{
  "n_layer": 12,
  "d_model": 192,
  "n_head": 3,
  "n_kv_head": 1,
  "head_dim": 64,
  "d_mlp": 768,
  "vocab_size": 8192,
  "activation": "tanh_gelu",
  "norm": "layernorm",
  "norm_place": "pre",
  "norm_eps": 1e-05,
  "positions": "rope",
  "rope_base": 10000.0,
  "rope_fraction": 0.5,
  "qk_norm": true,
  "attn_scale": 0.192,
  "bias": "none",
  "tie_embeddings": false,
  "parallel_block": true,
  "init": "orth",
  "init_std_qkv": 0.033,
  "init_std_o": 0.0,
  "init_std_up": 0.033,
  "init_std_down": 0.0,
  "optimizer": "muon_variant",
  "lr": 0.00716,
  "lr_mult_o": 4.0,
  "lr_mult_down": 3.0,
  "beta1": 0.93,
  "lr_head": 0.00561,
  "grad_clip": 0.5,
  "warmup_steps": 0,
  "schedule": "wsd",
  "decay_fraction": 1.0,
  "decay_shape": "linear",
  "final_lr_fraction": 0.0,
  "batch_tokens": 32768,
  "seq_len": 1024,
  "doc_mask": false,
  "train_tokens": 182200000,
  "steps": 5561,
  "dataset": "wikipedia_en"
}
Each number is 200 + 30 x the weight over its row's rms, rounded and kept within 0 to 999. Layers, rows and columns count from 0. The size before them is the row's rms in percent of the matrix's.

# layer 7 MLP down (transposed), 768x192, rms 0.161, rows 741-751, columns 0-63
104,260,178,243,205,208,174,234,221,160,206,252,239,202,197,195,215,156,224,209,206,220,197,230,227,177,167,173,180,237,218,153,177,161,221,228,213,196,194,158,224,233,215,198,146,141,182,217,229,237,203,186,225,219,181,191,246,208,200,186,178,210,146,282,211
150,204,146,176,231,200,206,197,186,196,184,143,221,219,155,211,177,211,243,254,222,141,165,229,161,186,220,227,238,237,166,198,281,224,234,208,190,239,184,174,203,210,166,187,223,261,227,210,218,163,198,202,200,207,156,170,171,249,210,209,221,212,201,199,200
112,194,184,184,245,192,188,194,189,204,198,237,171,196,205,201,216,237,187,190,166,213,265,216,225,157,238,124,245,221,239,256,214,115,213,198,200,231,159,179,144,256,195,200,169,197,242,228,192,218,201,180,221,180,239,209,191,178,218,190,222,186,193,217,242
098,139,229,195,227,206,230,226,197,183,281,199,199,175,201,183,223,211,208,202,215,189,184,203,196,220,228,180,233,165,224,178,195,221,188,153,147,194,179,214,243,208,195,227,203,211,230,218,193,187,194,132,163,179,221,205,231,252,190,154,195,211,250,190,241
096,218,191,255,179,247,168,242,172,207,175,214,228,148,203,200,130,208,209,187,163,216,159,179,181,229,217,206,145,218,218,178,197,209,253,243,235,180,208,230,253,216,154,153,200,235,162,175,258,138,231,183,201,204,203,241,151,186,211,186,183,226,189,211,226
084,186,260,198,213,161,199,259,185,211,211,201,184,241,243,171,186,146,232,189,189,201,130,205,224,148,275,182,189,189,213,153,226,207,190,207,166,179,174,196,169,182,171,174,219,158,231,217,215,207,228,254,215,203,175,202,177,265,208,221,189,213,239,202,185
114,197,181,242,207,262,204,271,168,212,216,237,171,210,201,169,196,201,169,237,238,163,213,176,227,214,247,225,240,192,193,155,154,214,176,254,189,298,197,173,161,246,211,129,194,179,195,195,227,176,170,205,188,225,207,215,192,178,179,236,169,164,144,150,192
109,240,159,197,230,183,178,161,215,223,229,219,170,233,176,185,248,180,172,169,180,183,202,139,114,170,186,231,220,260,172,209,204,183,208,196,245,173,216,188,183,237,201,206,181,212,187,227,223,172,192,213,188,215,204,186,156,152,184,202,221,199,194,191,216
100,182,245,184,188,196,190,246,168,212,211,182,220,190,182,175,268,183,194,226,179,220,214,215,229,169,245,188,219,201,203,189,166,202,224,223,261,207,273,205,240,219,227,214,160,195,205,129,222,173,163,185,221,244,246,227,133,198,232,243,186,169,168,255,182
114,203,223,197,234,215,196,213,237,164,231,170,220,181,220,178,207,148,235,206,176,191,151,192,219,228,143,200,185,262,185,230,230,184,174,224,204,243,234,196,215,205,157,160,179,219,200,116,168,157,253,182,208,166,191,237,244,191,249,212,200,197,190,208,211
089,199,264,172,152,172,241,135,215,232,247,218,214,172,235,196,230,208,240,208,192,177,161,166,164,161,164,213,191,208,166,220,176,151,211,166,202,212,221,184,213,206,217,202,234,210,222,222,213,186,219,204,195,196,220,213,218,190,251,200,207,217,176,221,203
# layer 7 MLP up, 768x192, rms 0.105, rows 742-752, columns 0-63
137,202,197,209,217,186,145,223,168,186,198,194,203,230,168,184,168,191,264,259,180,217,198,220,147,184,187,185,243,214,193,266,229,275,279,172,160,157,194,181,179,172,171,164,239,266,210,235,171,239,194,202,187,239,168,182,140,217,228,224,190,216,157,218,184
113,147,233,183,240,214,223,222,244,182,244,185,237,192,220,216,186,222,226,221,203,170,194,117,228,207,240,174,160,188,180,214,239,190,212,225,162,190,171,167,215,205,172,191,168,189,192,224,160,231,205,222,253,232,233,183,266,174,210,177,179,166,225,200,238
108,211,226,185,223,207,207,124,228,208,180,184,195,191,225,205,224,192,150,245,193,224,162,232,220,214,207,213,240,245,237,198,197,193,147,219,195,144,187,227,186,166,209,211,209,181,190,174,195,181,149,222,179,204,171,225,156,193,220,171,269,196,181,189,147
096,142,202,196,151,200,283,207,220,228,159,174,149,189,201,230,221,210,168,195,233,213,193,236,191,217,231,178,256,174,211,178,146,215,203,203,167,262,161,237,191,161,215,194,197,195,197,222,183,171,222,232,179,192,202,203,249,170,126,189,250,265,198,168,204
088,221,192,186,224,164,230,168,237,225,199,174,254,237,267,260,171,198,217,187,161,226,194,234,190,219,165,249,176,241,221,202,156,213,229,231,174,213,176,122,239,205,202,179,185,175,212,244,162,197,173,178,198,192,198,200,196,162,219,208,198,175,172,169,166
113,187,255,184,190,190,197,231,213,241,191,177,201,220,165,224,186,194,200,182,199,205,179,225,175,208,219,204,188,204,196,171,197,190,210,220,162,217,237,263,169,217,184,249,159,187,233,145,140,201,150,216,184,208,190,182,191,205,195,217,182,176,244,230,237
108,204,196,189,169,236,225,192,192,251,169,194,188,171,242,190,216,156,212,198,206,251,198,162,226,196,159,232,220,181,224,213,162,194,212,249,175,201,215,228,262,196,212,183,223,189,161,203,184,201,239,171,205,242,146,193,272,266,167,231,250,221,194,150,261
104,254,170,122,205,168,145,208,188,146,213,183,197,163,221,202,226,241,186,220,217,226,160,201,223,186,235,209,219,192,228,166,203,196,197,207,254,229,156,226,183,218,208,226,211,194,248,135,176,202,198,209,144,230,165,251,171,195,212,164,155,176,211,200,180
103,193,216,198,148,120,228,163,220,193,205,179,212,181,260,191,214,187,199,216,200,157,186,212,193,210,151,209,202,184,134,204,196,226,202,248,216,212,202,160,177,206,210,207,202,217,189,157,222,270,215,198,134,129,224,176,172,220,208,164,216,195,213,159,149
088,198,185,201,179,180,158,237,201,174,196,220,203,270,239,172,219,214,149,203,179,156,233,229,181,177,217,157,218,185,219,203,157,206,220,217,194,190,175,179,172,170,217,181,194,206,197,235,214,212,186,210,166,221,171,177,186,236,172,169,184,184,190,189,202
102,188,200,165,241,178,248,248,160,220,225,160,213,114,212,207,190,223,197,177,214,155,174,262,203,196,209,200,233,180,155,164,200,170,181,191,233,234,191,218,218,184,171,181,214,201,234,169,203,209,205,193,202,216,205,262,252,253,164,229,218,195,167,210,174